{
  "num_hidden_layers": 11,
  "hidden_size": 96,
  "num_attention_heads": 3,
  "num_key_value_heads": 3,
  "head_dim": 32,
  "intermediate_size": 384,
  "vocab_size": 2048,
  "hidden_act": "gelu",
  "norm": "layernorm",
  "norm_place": "pre",
  "norm_eps": 1e-05,
  "positions": "learned",
  "qk_norm": false,
  "attn_scale": 0.177,
  "bias": "none",
  "tie_word_embeddings": true,
  "parallel_block": true,
  "init": "normal",
  "init_std_qkv": 0.0152,
  "init_std_o": 0.00323,
  "init_std_up": 0.0152,
  "init_std_down": 0.00323,
  "optimizer": "soap_variant",
  "learning_rate": 0.00495,
  "beta1": 0.95,
  "beta2": 0.95,
  "weight_decay": 0.15,
  "lr_head": 0.00909,
  "max_grad_norm": 1.0,
  "warmup_steps": 200,
  "schedule": "cos",
  "final_lr_fraction": 0.03,
  "batch_tokens": [16384, 32768, 49152],
  "max_seq_len": 1024,
  "doc_mask": true,
  "train_tokens": 91790000,
  "max_steps": 2851,
  "dataset": "wikipedia_en"
}
Each number is 500 + 50 x the weight over the matrix's rms, rounded and kept within 0 to 999. Layers, rows and columns count from 0. Numbers have three digits each.

# layer 2 attention value, 96x96, rms 0.147, rows 0-40, columns 0-95
475405501569521458495481519502431463482515465540531514528478418553521605515501560435499525510502424489557527509509556504493457414532528546484492501584494454525485484457522461534512469463600487553433533394512464499532532520486518499436505536575489585574548445492595510502492458462457503525
571583492551536579439541474473491638523501453529428583407548573515459508450529526477633525508606551457543549557491515495541420498480474376485484467477457462552537500575583482485554484494527467482481477585461534531471437419484486471534406469549446383512428562520465441497498589480488522428
542463585549663524444561424485482521541500477465471485501490552551485456427481525571470524491505455481495484437445490528423518492406517487491503430469482404508507495494570455444486468540441492461486505574517473530502374434537501515543559469514504399481488622460508482511487540589591598497
414510563561640478476488501519460516516496561508505506532452497528509529529522567534527485435511483524462497468516551515462517474464427479491472532496532475513431583560529538453545485496557494518503544509478473478438532507488507502544499446523428489479542526438524558494492479506444526489
542473540506529572452493478540543524618536461472495496476511427579491507439541482590533497512546505480517537491511513495471538529531527444434508450495471561575574530555586460423488490475473462469551460549516487462418477467478453494517550476504514497516444594564515476563510563539593545482
511551405471492478501467495414501416479558567493445548518513520492509465539491525559505575532493516493467494510482491571500473451471519478539449494470568552517500509458501492540513504535528494460473499472457478507475515508530492509546514522493515536539529446543466504513512464496522470497
483461459495466496477431504522540515463463505516484447556558486550485451492477512530475491452485438492496523520550455534594533521567496525493502532449469471488531485571444459526504549376518500554485534544572490485527524522509526564571501438495553486495483467465492490513538503545542567476
477485527512461498495485532471533531445532409501489511474490462474457517508491481505523520501482539495503497520511543502515472473566530505520435496555472490530489480463502483479495486488503509483512514492480476494490510447510553521504434537503555538508481494475534512512480470474435502516
476505546490503510494466436426463550514509520519499516512474488530501533494549532495511537475492523533497488458533470494547441500555402587467546485520455525494493544485389502453443526393487481443477531500460476537487558518444521510549525412527511407538489514486499483506484489490502477478
494477485484490550499421567585522505474502514512508517491511461473540548499474450505532498425483506507421502515494459489474485473535486516443424533503515551572416521516422554501508607405483532518465498419446458510469509497468484524496462454397526459495509525528506517478439470488467489469
497497486469487528517505458534530599474506508480503474440505554473461507482533555525432502460488478530540469463505461462485510481480493492542477551512461421476443461527442530487497471478419494548481521528535478467488507465489523467596533481561467517483481449503508468495498492509482524500
527512444466520571494526464496601521447413495510507510451580538507537524490501546504490471492471490536488512500506408475514499438399452507513508498450388492497474481534523475479473551474470535511543440516528499501380425476464540513502513479506516467514494455533539502510517528515450467482
480528482463464509429506530417527457550557484519535549496522441523491489558506491478613562463577556496585501546550524540552448514527467423424517510525543568530531550420481546475570496470478488501483489420464461495529488470500477468506500492494473409501481510509509465577531464519462437481
529544405512466447550525529540538497495497448509499433463539507454539481524511520557435397526455458541461447513475479542530560498476526515521479482462492462486469473477510488510504488521495515534546499495537571527536507508537509452470442561480490522520425452497502494389511526548550456561
538463502524505581478393468498520575479528421500495512439548404451489498586451506441539483461531522505443513496515426489520459473573396579428491458525477645517464484450458460468534565445557525507483504415473465479484502512505504426461496474498518356426485471595499483499494423491425483427
407444547505503505576501556541470492548487422499445494577485479534497511552540483493442495515483558599507519487495478535487494526484548563469536469537556514457513556538497458510419565479514524455491547571468521482468560599556510463451418563499511494559507487480543547510498505487558545530
538534496517536507532547420497542552497458573488506504506513529482581464528477443482480444491487507475539565503520467516459547520416473472492528534477488599563483533535459478440420469505462439488496479495463546482481515514435480563574495526458483505494609454515500458491517523501442493477
473512577482473490500516526507492461533478541487554531549453468512505456511545486427490520461512542478448493466519519537435532465506473522496479502575535479435454614513500516444576524480495499464470549451463412511506474507594511468503525515508537467442577441424544510538539444423465461523
473547476470517494505498477558536501518424593449535485493463544468593466518470445504508441497501525526428486469514452517461536534479439459459494535494536540476455551480541507489461526557471573494457510480478477506514461537515433528490515522434516521470480516537476510539492570540505425507
435539452461418467528532542462463383505479510508500530587528520528544513502464498492481470494487476511512526443465508497501541429507534486539492521460590533514529425493487508491526473550548494467487507558506477477545498499478465550464503523426503575569495465435511423451533499504546460430
464453399502495507556469554557468484431498537530490406541530486476519528452452494508501510504478474514470542547458533449441491518443611563565406524516465380516422422526490562588477550497466486496498485490565544512537472445514553532437437585486555664545472480576529532409427468491546549533
468516521493589501525564466455480502533466585481542493540517519507526526429515520547488533494502507456473521488430502457473570425452478465495496417513530439526486550497516539484530441504558530493509532501537531495505486485569474521491566450556454557544606490433560587501446509442483452562
502533561488505574546527532542428516477473502471454539514486471479479544519543502409593559427576542464488529477512499489516456505508461528496497462541563572520482551543456552494551556481524537469499518505455440514526572522506485482478519461490483457522539450472410559565496463422498463508
565503466545569520501483425490536517492443453435471512477518457502539484454486489549489529522516459515428541508508571511514525484452512485486505507517489448456505541510532452480534498478516504415518494501487471520480409481538490499449492500533462469491466558572522462476494515490473531490
504570531493511507508450517514510544507493531472502581497441531475474500491534454442582499460536555512467506479485461464482475547482461511496528483516565489472521525402518513485552518482512499464521467568453517528508495558478492435469483445492476472496489505476499544549494477476485515508
481456487510454494528480470519491408543529559525491535512548491473540401488497487520531526530520591473484463497504444524526498530532489448429437487521569580440501536501468548556462474476449456468549505454476520516580507533558525520524507495449585481427516507560471560634494501504512462483
521520488483591520464470434504523488497514468483456503466513555507467523453484499526535545598481498451472549445536516465459540537477498474492519511516482465457517493511542454533475464542497492403454469563543514546465488434501572500523512474557505516479449513515497532544467482498512528461
450492501449466505511429547480479452492539536481566488495519404460483519549498466496477544484450522504410539466511453500521533506479544562460518517489528530489481485470460544508522547480493498523499535416491506464547554533461529439445486528443481546405509519482534533510499431442523511473
464474498515542524521505473505452530424499450493493511562505551475496540509488562544544511499511530503528496534480534466539498447515506550508510487543502490525382532597465507469476489542458522567446577551446492508512551504547489533592538478532509545509521526498499555510424536478461539521
482543486491510446495512469516563517512460551512513508518494546521517460450481530559425485482438435530535476436481429460453564562442579437534538494414555491460541489497510473513429469539460540462516509534538570455510396478413478574499524565482475535469502566457453507464478495549504598484
440467565487464546456553488488491458540454538437524534539459501487456464480528477396513479495540571495543535504466554534447465405494462468447482497547557495475545530434497547531528478507517481503427530475451453511489458538555537476476508480522445499477591371481515499525547442430446497517
482464470473446469561572524474449462455522500523508457517468535495453425549493480473470446541481492482532455495515477561469515494457581564524500476487569427440518441529467497511503461539481436539516443502551483505520484469551527453461473563553586550485522510418547524448553518477502445511
512565602443438472523549703472443483520547471554550664461526461414442540335446442517514546595529576493627621477594487354539540564492482464538521373659553536549426463515456594457491467508498465426470492460389555508434552515341497406534488546476518588532537530467427495455538485603365456579
584539431521515494495535515489515588423505466440545539529518556309561460544473461488485566543494474537582430475541378601443526567396551495504492485521558511354547512549516535551477489537513492500548467506435498555499438497437660533537558510440466483486524469508556570486530534498394527526
499560390419454550537484452562569457456379522472477539582486660390561491367528466567611568480487403564608447455350483647540505471344499560487546509447547515444532370513598486478527508486342490438534460461546387550495524338336540435479529550485637440508539489632480490691641505518413359514
543424381559407544566393437469456481465463486494440434544503465433563538561537586604515612503478446590480562481489339551480366525543556532601528479492456552487575520372452401590455517400371412541490545533438603429551599501526470435434369508618535478538479439513527550475523436574546724507
473523440542502523475554422430574568469461528500420543483490500487601514506670649481468487476402486425649552537427541591533446461444450394522607487459581499587541484483586533525525521522455383470536567506434454463481402498645457497441648492393568512498532491482479468538415420555414478463
461530436485441489591528486492495469574600487598525628516375523491512502421466559492495574597524470440469526442647476486410401518560523465538548490612561516483504558478441467570512415480527410465325431626529501457549604472468529503454481513410484567477469510559467494542552455545478459475
472551504431478437497513523526498528509512498643698615446548468610515375488515467526503526404517472545363421590463445506502533446474521557397544463494483514485406560608477601473484496434414529340520458606664574459441602461462461545357430492395610455622471544619576411503477472498587522504
592336431452470477502419435517555525597485526544503367558519496527563586510492498543461566409445479565490517477525593330487558535669619409408600507497486549392516528381413594541660478388502536465520444469574557459418343428458500561382512459420505456449516520609525548481464584418576486495
366543507513471502475553426473518510510597450423449559509449536630495436530396499334528468397557514485523570567411534493448531531491564563471410564498589560532497624585478555580454494543506441576503430647550509440535665562542491445541546482484466434502561580509425542473447628484508492478
# layer 2 attention output (transposed), 96x96, rms 0.145, rows 0-39, columns 0-95
523549487460521462540492396481461548479458541445494528501471514441475504493553455493489494460494451524444514478484517544464495477504515499519504459520519372435490542518485563518525488517423444514512519515478482490522570556572544477476516518521504459503528512478482491486463398494479490594
522515602534510529490391458520543471461470508492539525506433456570574458557515514542443541487516521498460554495479539534492523549483454448432517489519403553425493538471404428422489598555495472461502504514506513479482424441490504501528631544480487399505558481477495547528520535530491504494
531509496586394505470514539513525444497506474509431475495533545483480528532523500468499507525488591556482479628467490445582493509513515470434497515497495508523497521488504453522435534436540514404515456543476500531439540399462503502474464477555469512529468449466504561444562496476484462531
558524469486525503492502592532507503454484520499485416500532607524504486509511419496536554532452523481505513535498452511507461535469564491508506491559513509515504439522596453534466518504460503479487504470510534502565532473528536517449447553476502577469481444558459513469473519529484485549
525526530533485498536519497497519520481499508523464589484528549445478500539481503458464561499512536480511529518450485497533503594447450521453538493470520438540467537438498525489508485472521485545558509555501485516472481489513471509504492442536496462470529492469433527372550479412429432497
473446558477422495504540511608546520493484429523556529435582483492505487496551545490520458549489529554545412556480491475522541508560492544489517519466465482528529529490444480511480507538507523510526458473487510483555535492483448496460534424483492483509496514516504526547467473496541532495
549473464524551452490536420466434452570564509439434515474434482481545484525450478497408545496526528524479488472530525485452480531500418437495503517496466534580487527508551595509480437499519507439532537604457495458494461455384428427454520450396446519567494501506534492504536456502502408402
534497532509598546506502507506477601524528530480501563500479523547502541517539516467471508483549505477521456473537540532523508486448429574564519523528478518536536517506539507509490516579470508504508518495517502461527486569560502508508559470487439505497560517527542526529462469553511528532
519457445520513490540536459531514534474457496415435520489507452492482508498497498494515502515475445460441448480499527480445503418538520435491444525514500530535499520508548476555528457443532406539545490529567445486492476515488498448496509494478431567469510554597466453537451506519475427440
551519438475501434463537461482481538481508521470509551552480563541464457459506506478519495495525447425473511430498467555522459550606455539618529484498508490487541442487662438481519474529453439504480500496532530473548441554500544508506441501547458584466473529528484470481423448479476479500
534465499525560429484513508449384423525491522498469433546444469550509548481551456520519486515544524483451520525473546500461494477488474468456506467509512522532542513534549525499511467463517504472507488527482530463485495502508411503463502523466485524564479497490498526541521540468501490514
489533502520538454490507558461498473486541511420413436523355463531470544470546460497570481531567485485499520499474503552483468524541478513532508547477523532531588509472559462467565522417498480468484457557460514465521496498486507517564507475464481509507420512459478508530474519519565565463
479495486491535519552416394609522620484489550504589524468542473465484487491548535522478487544511475512538503411533517503432540515495514536537514541479499519544485498513431500505489517576503476519547547465523547495535435542517480558484490482562471573451522535576478525544471486470426501518
531497526470442506472496520438502467517507550481445502535434492535487464564390478442516538513456518535532482537513496500516492512427498597519513482446533549438544481423498529511525513461507531467473531492466554414574539541445519503478489536468516450588464444419526470548549517427522523467
509509528421556485540522415519493626487577572480459607424474484524516573458500557500526469544512507530520531465613540536488494575584455448527446542562471508556503527526634525511536500565496479526563532503455527465568468612468558419524516520488546505538538529555445490493441432511538444542
559508505519547514480520505499551437444450544558457478460575507530467549503474515468585501502477457463532481520561540502559502514525501432494430500539490477499489449499467519538503468510526500603488517483448470484510530489477556516520574511467499509417510499573501467453479523511546484478
475496562483438529497519564511526420502533460519523431576505510519491543525527566555529497564475514520484489492487457464554501524497599506506474508512501447404542453476455454487638561426547463499515491485559544568495488505488557464502516526468493503496451488504457500534511589528565514496
455441424465575521445379547585454499508486508517512463417563514482451501469533520558596471496481496487554471523545490456487455485528553493511446474494511470548490438510524480503472428513503560481465476436474515508526525500480524521444407500542501552447422450605441487478435512561498489546
488481536468454501465526631482537449489543479558529457524545542501472517448502542512556462514492519488539496489490485521528492513543603522528511508461518546520516408474525464514516506459495534502485449455504543522545501515521553522504410516564518537512469474510489508482483490502548583489
560477433517518508504479570534583411529414404518547437457495529469461440542403448553495510464476533540463484474422483541463482527413552517553500504458500478432488506503395528431510519465493538537520496506548510564530495454469511513464492512470519520552499488529505553533538527475480510498
482543497512489411415598508453452419468549462512512558580390536490524470446491473458466510434525437436501486487478512538529506516568441564547568438506514459492505488446550558457470479540483480487369480529475468475462538473512490506527527488496491465496495493344593536483521405483472544511
469540451560491416496516542476535516553495479505467452486444547436463476501476476484532539498518502525470489569506448506472488469493603516512448518484460461462514447473526442532518506488511516526509485500576478607553548470473526487445391489579511516435453511527535434513476516521496525513
473441468463548496504481456522534515519486534525532472447539474509499495479501542526533476495518505492510432451483508490515476484599549387486454499508429472585442466513485448500532456563499455557466484456559500468534462430481548531474507477498486477433557572623524458534457493567489470472
507549513534521495442505504541472527469510531508479541495468553515457464514506505487568506500483512484516498539494456526477504544506485569538517482497516461479501497463503465438510526486529511445403477567469536517478511492452512509466467487568515414537465474418468517504499494487498515565
467519459491543499508494521507487541487473519515520488484601467495504476477477490492522530513471480501529540520482446542497463465583536498545437505528501484510496498531512419480489508498479554566503486500532445549502470492551541583537450561572521540425556567532506426421489484567460439500
442456486440498473460479512537538561511519453558617543428613525487510525463538595511497473447495518508592506538566560510482530541634560500458533516428505447604498478505469512516444477501541543537527471465483491485496502467469459473473481457548515507461501497526491502388454448460525522461
493476523535492484500531566483484499449508483491488506501461500494488517442505517473453489401535539473485477561489521524506465472533472476454501492548480509545512524533479469443476514474493557495460477521506445487471521429515449482526529475464487443496542474440514488485534432509524554496
486489430443510496480527506524475532531523486535493564517495552489459462475407496476431490539485462474536494471543483510496460512524453540592471492572516462525470496481583555498510463493504514582472508492513441493509465525513503448530466520456549567507518504515528465454503480507489445553
553428503496550515492519504497524535551443510452510456494484508566470517493582515477433510462517469465441439504484546505511479457532489389478504490506468474531507464530511489534518488504500450471535494429544483416459440393527527512460532504510410494510533546568488513568427472489512511503
511591464593451455508546570439480361460497448565483414519504549496487549546498458505510518527519548548442587563437441540559537497441524529516497557492479501435561491526412468441492607409509485468529431537483520643454543459500500479500467537469512540526466473409561517471588520497547467510
441500483493584490499402501576486471525500491575560423423543488446447523443563544577574439491465481497549535484552514489444452552543580451519432498509477461483472425589473468489462466514489563473493519457466502553526510467491459507424453462571588522404457463572470527455422582555464586622
496479523500519497472447594467548444487520491539559448497539437492515534499399464499479529499454506543546483545510599484518533472408441495423546545518513532499501500421450563574450520537536642539521570483416497519448551501455460518518565504418469533508517437458540545532583501542549494521
495434492480585492541542475495588547542383562373490424508461439530562338577623527546539531497517428487386463557438465564501459461646563499574476486449490477391614497475417407608557511468494552481553511541541445456620455441546549535498443434471499517521499535640554499561338538416544506419
538459584453539491488492579556513469599516581582441468432499469650510491536497533546560468427491567512458508572479588528452479476602497473534374443498481519530522495488524552431439507503446587477474559562480559412562530472501458512436452530481483440540438488544385472489435442543528473477
515427530516526561487457599485476487515658640634428410533664428542481588426496581522376361577548468476529594526469538329392409479636479368396394490492489497565406664624507534483391394442465527516505463626472509405505567627614451591443357432414403464496545445438486460466352506505610505527
478355610510515473491518618524438524394580398518538605379444403543523490438347526541406523462474575427510512536519630480345514432401402558386571518466567467517487521510517578418500456620552541566482446528552480557318473412588461520616560456326630494576560645422469541685483498497475478436
494504461575569528466500691583499474513519460592443454584488505476494405550420457524542490565574619533469431565537441414466547427363517548417426451537514579556457521451515503477499379461474583558410515507589633606445525594448574532455260473597483508511483483543452456481521477424491431425
466378560545523469586528550466529490443446473459445483477525479578450445589521511508450506520436595534584448509401538478532519510513315589481444566462475529527581466496509449491505500500408566621678515377429449432552383410598472513513551481492477616521474513588479517484421539468519548498
568488489529442508522596523443481505486507567391480383583507554498460611477482437379519519575424491404571535375486497489572409468490532415617495582577487477524518485479645371502530506426464463614512464466378519594488428445540630467729568505490398654396505591437529502487481481473487469484
476561551481415459475605552442468555361516493532504554497512495423435515359500441337554439567469472476570468498343377546349563534438450726551508550502559498477582484477649425452514512537464477604492490601407482495519486633570446497429433492592508534570405533424513531402512366536438568596
# layer 2 attention query, 96x96, rms 0.0991, rows 32-63, columns 0-95
565510542526524523426478598611465467324443580363529579425479492573446513473592445561600545490483491526408419553462360511508426511437531513495473503599576392469586559459565235389582560440514518393435428633471512578487317289468663528537399481566530487466454562535450520436507515571503437530
468571505492490442459550589517453480523586500479444421499502492502512483506416434518474402481493463525494476484543384518466514517539459611561432520502544435490477441425590566572501520531388532547448429511424502451492495491531575510497386593462503631414466422439493465482496363568541472529
541354489439370410579513505553480417521456508486512552513625445495424493497368467505472501497383509464573503563475489478515476520687451504469488518538543595553480486526614496455441478466456503600598566470418454539522445585479563490518518536543582530471511490546395427481529485492596573589
555392394287393374633404318509360434710650526767562256644415418372735356543396406411479327529580520421738720236552549751538616724493414507569475461326444484353520535481455934552363579541444532735664650439412592397674565834472418318498482520358516436677454163298498460210554398277637515526
478406477509520491561466479424549514718522391514493411510520494376518419474435607545520382464591522537582514455629562537504562436511482512469483441387430446521448425540309652580437477581513606532471536436434476544493693465482458489445448448527615568496548504456501600553511458401588701546
530422390494445490571418575560352517410542523533562525355495419574502468612440505498448599575371534447473422577442470480566589580521523472460474576518552636557592493417464354381570611478529491497572510449472584422590417426452456407617565436468416510511510458600355481462565497559551401324
462522513516537470424463388589429521410496466403544688453536496490492574439541539529551562453476425478494582602475476487384471568523460605502505556615516534554547602486577473524546539421520474423488453523472485638348399467463474473608612426597569522452479507425507539440585484567461616512
511514441456523538491455542489506495417466598512477554417479451567465544620485496539524616597517570448455562495590477512618473580500448452499487560454613587538508592498476370349560546517548432549559544463573528349679389440452569508595532482497487448542562442657397469554555513478491360437
475466602542542559478532434458596511652478448492421468531549508396498471514572560506447581449556499468507485524563703474475432397503574466492419485544363519516382489512431623637506384552527478449513511475557509516450606419515351462461558439535496484529565541450583575540434513449464508582
502510565608497492499490526486443501656474569488408516452550554474429467507442466526516457460467477483516464494522486472505470501532575486528487457541527487488464428590500517561480462599440548418510610460472465473492555471551520495501537536533565538506457534568488484448400615570539519514
535551655506545462479531556464577535566409514453522516424545505461447553373523536508552421422507506495474460500443527495380400437567533562459525488559438413468451509483545455554529469554511521370374498580453481522458562504528430568441468401495510476404465497492388648510527554553435638548
449463432447388483496536501565456419479397476565443477501497540620448520606415450513448526639449483526453507542458444411504515537533484530469526532499590521482472481565545509445519513481513361518543583475456523451524478566418464501517469495504527499532464446508415438521487533538528397469
444550510555581462516465483372490607577595492477463431442415488444551442370463478577511434423508468478489501430554446598390466538363531656617530493522511400547530464379451635626466519558437581477431489492441499628528531559467493553413401532488591588517458449352625591448503479435516600556
449479360419464556545440431562383453424402551569583518475455455613492449604447529567438606526475540454422471476546463507559516702486422393453477590485565621545482621459437491347476520440581451615604600457569420462646332468453425434633605473628497342535436481569335473344544583443506422467
533570508515483467468545444489543500540504425448492500488540519416505472453487461556594486444549547542497480500460532537485531465523485527498521514495539473465475570471523573567475438533505440524455518519484464547502538533439449532466508541491532479512494541469529516527516558482520557565
436423552483424568456512464430619519656559368536456492537577526405520417537409450495414501465429518495563531525653570493591536494428483504482498470446478489499424482525548571526482416562450567639590612370515494535498571566472493395539546487488615523399515542486562492514487466449561510446
431413446425454519560476554526484421471546466455488465468469475576522494600330492512475489597381433520511485485507493503517468533529492549464528562539501539525501499453555520513532477477503452474455510455439603528511450449487545489543497527522532663547508438423464468456531461452495445429
516431496356516510530458418584550529404572510534543553434445478492484582467472418481513499491416510485473517451472569547516560510445454488488527505413582471660448551532481537371526507500463463645576523437498472417596486471534531503525532480512549493648555479499440483496527498514537432520
525480484376395466471552554574401397495507522564566549525534503569577402604471384514411520547494480500552485540512441546563476516594594529613580564493497568473507469470602541490452546474383491575584528518533542419550430588459507463676492455451502511514480376547437381412523408575524398413
550561506491458512481516561532422515444509481495527623537440525581521550548438344478519547505432528494462560493500405511554542603391526518444564510494569568445539516428653390402514606462434504430440550460525526532483442557455564513530532497440480408492459416400479424442595618532397547402
576366623605484616458495565570524511329398470336417642362529528587416702543534607550524570517446567481447474601538537452525378402559484512354488497553469591651483586555532160436608559448565430474524424481472486530383467390533557508638566418602498420445411673648309563600460491572501463457
521498555450404487483529495390586481701575488595381482450563490392626489372458534481464367490508466522556579453499498468444523487439542585499507408348475478439511407523471657626399476541501524550483442566411519523583567624540534467520404439491556501454486404386475494495431513450636567482
498420473478450441528473428466503442556631514609501548506569483521567544464479546530519488552494557494525462519514541436553604533561509497444490473404517594514501473567441560550477492535505568508614534391473454392561473545528500406495556483491515523529561441561465516485492421544546432452
591504567533452630499527493561521498251327506340442657278495529689346720524581474517504619538436571513394459549517337449478390513528513475470511560570493565496522593596651136256624615409506373334534424667553564539479296320434546535628517448583371390384441607545330535531570519517542448424
478550281491457374461437572532381375558511554707606389670426472597580488595309455459394407560498499434612531551534337592573514722435495418595569571402571555513525404487508419399545569409591642590531517535472469442644334581434530454511305546460425616515464273608570360319542457552563324386
569472628520567584488426453587517567331567581498446663408392463565511621578551647522477514447577586529363500592518529455497456511476486496440490493471446586625555537529409342275563563419522435412545479584624590374492432419516526550545514505555442415527498550542326524611507454540426375353
561491431455488407492593505486492452570446494487545366563519577475538513437384405472521433579430403487567579543474535482532531506472519511540478537468536528513467492491558639571438499521434515521508546463429476435529574629576504552502461542433540535541472480496597458508349445495546473525
585435451517480446540530537596472476471451499556494570549529489596499473590493454430549541550422521417503420570452432466555530530611521551506506487520583495527539476517625407506522477414534454569484443509459530494547413490483565431522426482483444571526560488675479426370477411504491346413
483469408466394489560461557584414521548524548421521634537528501539506498567444427472438414527411472535562492456461465499526446500528424569582493555514579561489535481542627537464495480443436477549538503471488494437587439571516515509547464588525527570503492390479471442467526536514583441503
480501559466486557503503508451529525533565456504365572423490455470535491471501566498478514463506523524457578483593529495549513584482540477476427475481513512463537563513491533513495516510522514444557488466527525485578522508488480449470492474499495380472474433446469480503546565471496476410
470464607432436484584678410396624461618617421593346452515541494365623512468435514500521418492575526452516516439428548521427559397531464573519494517486374482475488416471450710635463499536456482597549512472419498529539665610492392550431558447526584518539465491499540479548451392499516599520
454441496526502447588467361453500499658596376486587456570569433314547434474540594459521392408575397498571495481481661501552521464489539547524479435490371475415457393549353705596494372648406565482505536359459483524437630538585427465410624512418551633494571479430632585550493491455400659556
# layer 2 attention key, 96x96, rms 0.0852, rows 32-63, columns 0-95
477504395441512541478432498556562515552505466548534483519459505587503467581432480469471482591460533456496595389564559567447518522523406409472390448467440598584526446495575510402381528426513435570458444481474571472479485544484472569448463446446538472570509497502424491539626480476348526459
421554429449526540513583455504552514498464443506501455503518474521547379427576459481505603480445447524405540544408476552559564432525515391549494425479495443533530554445522501551438430483627511460517523508538467507464578443526462558488427426519667504547538500437491427546487592376419522593
416469515461535484448544613416503415460491524521487266588493526321487480388529666503494491549527494561473471462470537474543587418453606465574515569554547508527411412444454501530520530503483551614452541542530570632550445430524577450499427479525426600607504539509557304491475427542604420474
440386486500470477487584548431565508724571419473471526639535491502552516435470436421478352471499444523539445450478482321418508340566537575561416337452472365482508495587584575565399417588356512511288508471343416510543686574549563480461439510507588584478610541439647573418425468487390601537
408531557567537498565405504584500474459448507604576508506449579387384532478597537562452509439559476522461514564429540494497497521545517471442522520544559454477517550509488432501397654593572511529546500506508483508495469503454420497416452498545421530584537539561518621403458637525418505700
528442382418383524495505414462457407619495536475474493551549525468542551492558457471518392370555446444554575447483448481571427523492519531627487467438539445444475519553485610386410581451435557484514370422420467458492446620344534514489438540327432460485465402433564468491479455400544477500
486510503454495500504611517478582520484556580601410426543516468451521477532456495536509438670537576592547503536432375489460530496544436517503550538588460535476588539478502388359632619521528493524492498584422459531626508602429522471411381416473428475601505549450598500554488554415496493462
468434419415438400626542487506439389482563482615505564559446521516574447613425491548366339468475469526566442445538472484507645531500522400513568589412511468468540494538479602473413397394446480450542513467465509474474481432499411492423465541517534543508532474357566456543493484543546467518
578532584631481439469506476389512704428541582470445425452465494523531478293497405423641466565498648507391481483446352475451517534451578487470603431479455507496506531408516319483525518432442519444398420618467548546414381555552502357536381452548503400357559594536412630472542455498477483392
482374469496480491488579481444544493437451458477521415510616535598471420431450413516602612518484649466558416541509447439525541476590564358383406459472405511622448641406531445483578571486469577545568442486517494568465462460440598498595537410618429345553468428579559597416543313511514579483
555584529564545557526439476526457587560554501478455539439467454562439466456645520529452515615541501508521530657569413488511457468535462504535506471537477530565502649564641417437554566491541466522491511572520534512574538458433561504519508446509474459405424569576476487562604512557468502429
460524425475485403568506567493338449469462530381617380429461381489440462535496468578499499435516402541498479401440537464548486429496492478555613403459458508503494511457306540626559504483514575544533489452491456456529565524587475578483536509594450511530467470572530467577502423472618500455
500615495542574556464459461466595641551493543590457487592471531547484512451515481391540595453524581478579471639363565566417387416598514465469522470552435573576428517474586563478568523493487609439409477584482529520364517659516511536467450347506366453515481557433487625489519604489427520537
458512462485465435488453488416529433567613419570438489522523482415460518529371543437515411548469470537568472524416496452448614440389550569612669517302411470440467458539441541481674610464534706526564451562410630466505445704514525333520351375468432655547610370532637558449516354449659404311
456480532564537501478482480545436502506430476512449529441410498504537490489569572493470526477575538494477620522464566505433404448553416519511480472534510553479503471587490448443535467592464490472485555407495454516578454299474542572549479486505581533538597434482478518474457522434497536476
488447582431539548531582618499534380541421500488497353468528533470560495568522586589590540607544609582491497548498516427450606470509581452446518586552465490514480491499420492560515441512558569450499373516392547458501487387564530585442421502517633580593574513458524583621430455474554498542
416633537469466518454493505585364543551542449485605400565512522391497470486512515555391508477551457481500549399572588520514461487434554463603575468454483484451429500528501583450464495547467565511471513431553383581568470658574472458466463489493539475490477484457547528492521552368532526507
603474488482519516516503504425381605582404504478417550567470497465582440599578586449507469518539487487456331424485421519553527413468428551656526502471449564439517398556510589587500376437434459450505449533453526570438385473495529498398430416519538632545580514448514441402437438458461355472
509453509462437487506573490354580537502451391476540406642510494553433376430512579486537424515496494551579418463525602556548574450530506476577507525511603494479548485413573539551484414373469565512491540398468593504454606635580480457395459588483578517422480486445524398560511517296561582470
391451406411491480443483471629445389581478545348543445467559441555500523597509528602522465556508413627534451489575491427354484486688430530596463536527520465602530502634504665491510453536546482493466612436503557528588584535465501546482521590580483587615505487635502540581521499535491476484
484641539365486582587510508515408521449590550628591457421585478454508449481522519583576473608610447485476512405384413506581621624551621492500556574464583515547497546429430503442444573508561348484558387621520492572476439565445520596500443511534489438558555442456408397497522568527537537488
495496508540609409550490478439487468587473569520545583467527466505485442581411489532484648370434485514483575563479444410614542490551560522515462426569431297453447513529488522461490543587483588543548595494576496365545649410461476500398653587529570505553504556400595551512573544547330545589
515587482538442444507523537469551592617581546513464453482434572544528495469480467526504536500461503463528490498540458570534527488543481613537492467460523392433472519448530547440507491442464440563418485589552527569573505493376424453556464533455502519465511583499563548511419502422445484556
525532504485593448578462535565534537548530571503645564516588501509621369676421515544565495550390453466488621476408494538648530523634611465574583476497654591614576541438374527541581572486489601535522627460525534454575472525581525511637605482425620584630517531533479451476599616551500418332
600531531441520414390542402509469428707551498607599298482530515477602524459416460430626567615507460469579657527575578681527534434623437619553438427495525418495486538525518762534554488530520604664538461486399497472528671527623539520486558542503568543527451574416549489605525466497580626575
537390483477371482475499457550436410505496471571526469511412408482458444487540386340437580523373436400530441362438351383584425601452368527413474516448497547372431451505496457349431504475513370446605414494566491471462414474368494464395489460306501506489522462474424367371527568471475442389
444409524450624492474497491424406457473592363426546428474559589515502491607654496563465530398558465467463444472616612429587487416438489444356532525574510514508533504696456549640465466543467426439619491436620503596406580449610574494425514505618537595531482457425474418563531402539572528486
408517451509449448454544485543583425489523448469666416524613501497488503424433555659391559535463474497542476382580569495527542482483484438571385594470583482467517412617436614510452424472560414539452568435634382476613518461430428497494626679519543513471381631541482415653418413511560508519
471441530434489483539537468566492465465422462459552452501585403420507443528431483501391478465507416536491444512504537524589543537588480533457461455537553539498460472530461510595459482609501492583526538413521401418582603496524433581443540539430595513555456446541526459564554460469483526488
578456476529567436670595467553545495516524592478497660616500477505543406530498478422499461460502557504554579442493517514513470499403445520571584588523513456576517557483454523484501441455425550532495519585500556436537520453503468560474506498507472494558485464442596611504528478536422514556
443576564464475468460439530513374525485500640416445493371492590446374435490649536517577569474546545515520495502417501466566488431599527504438529404565478474490433531519493477498539487567514530416524499537573487457494565384486485450466583426418480464437606466482603521422480519546577562502
586550612651639548442526497439539511461522580520444454487382586479474666351611532522466455480513538490542537441614571418508516514317400504514484479521323510555516496520491428402491515497456445469439455521574519612479541414543460537478541451490426528410489566504547494524555570539413518484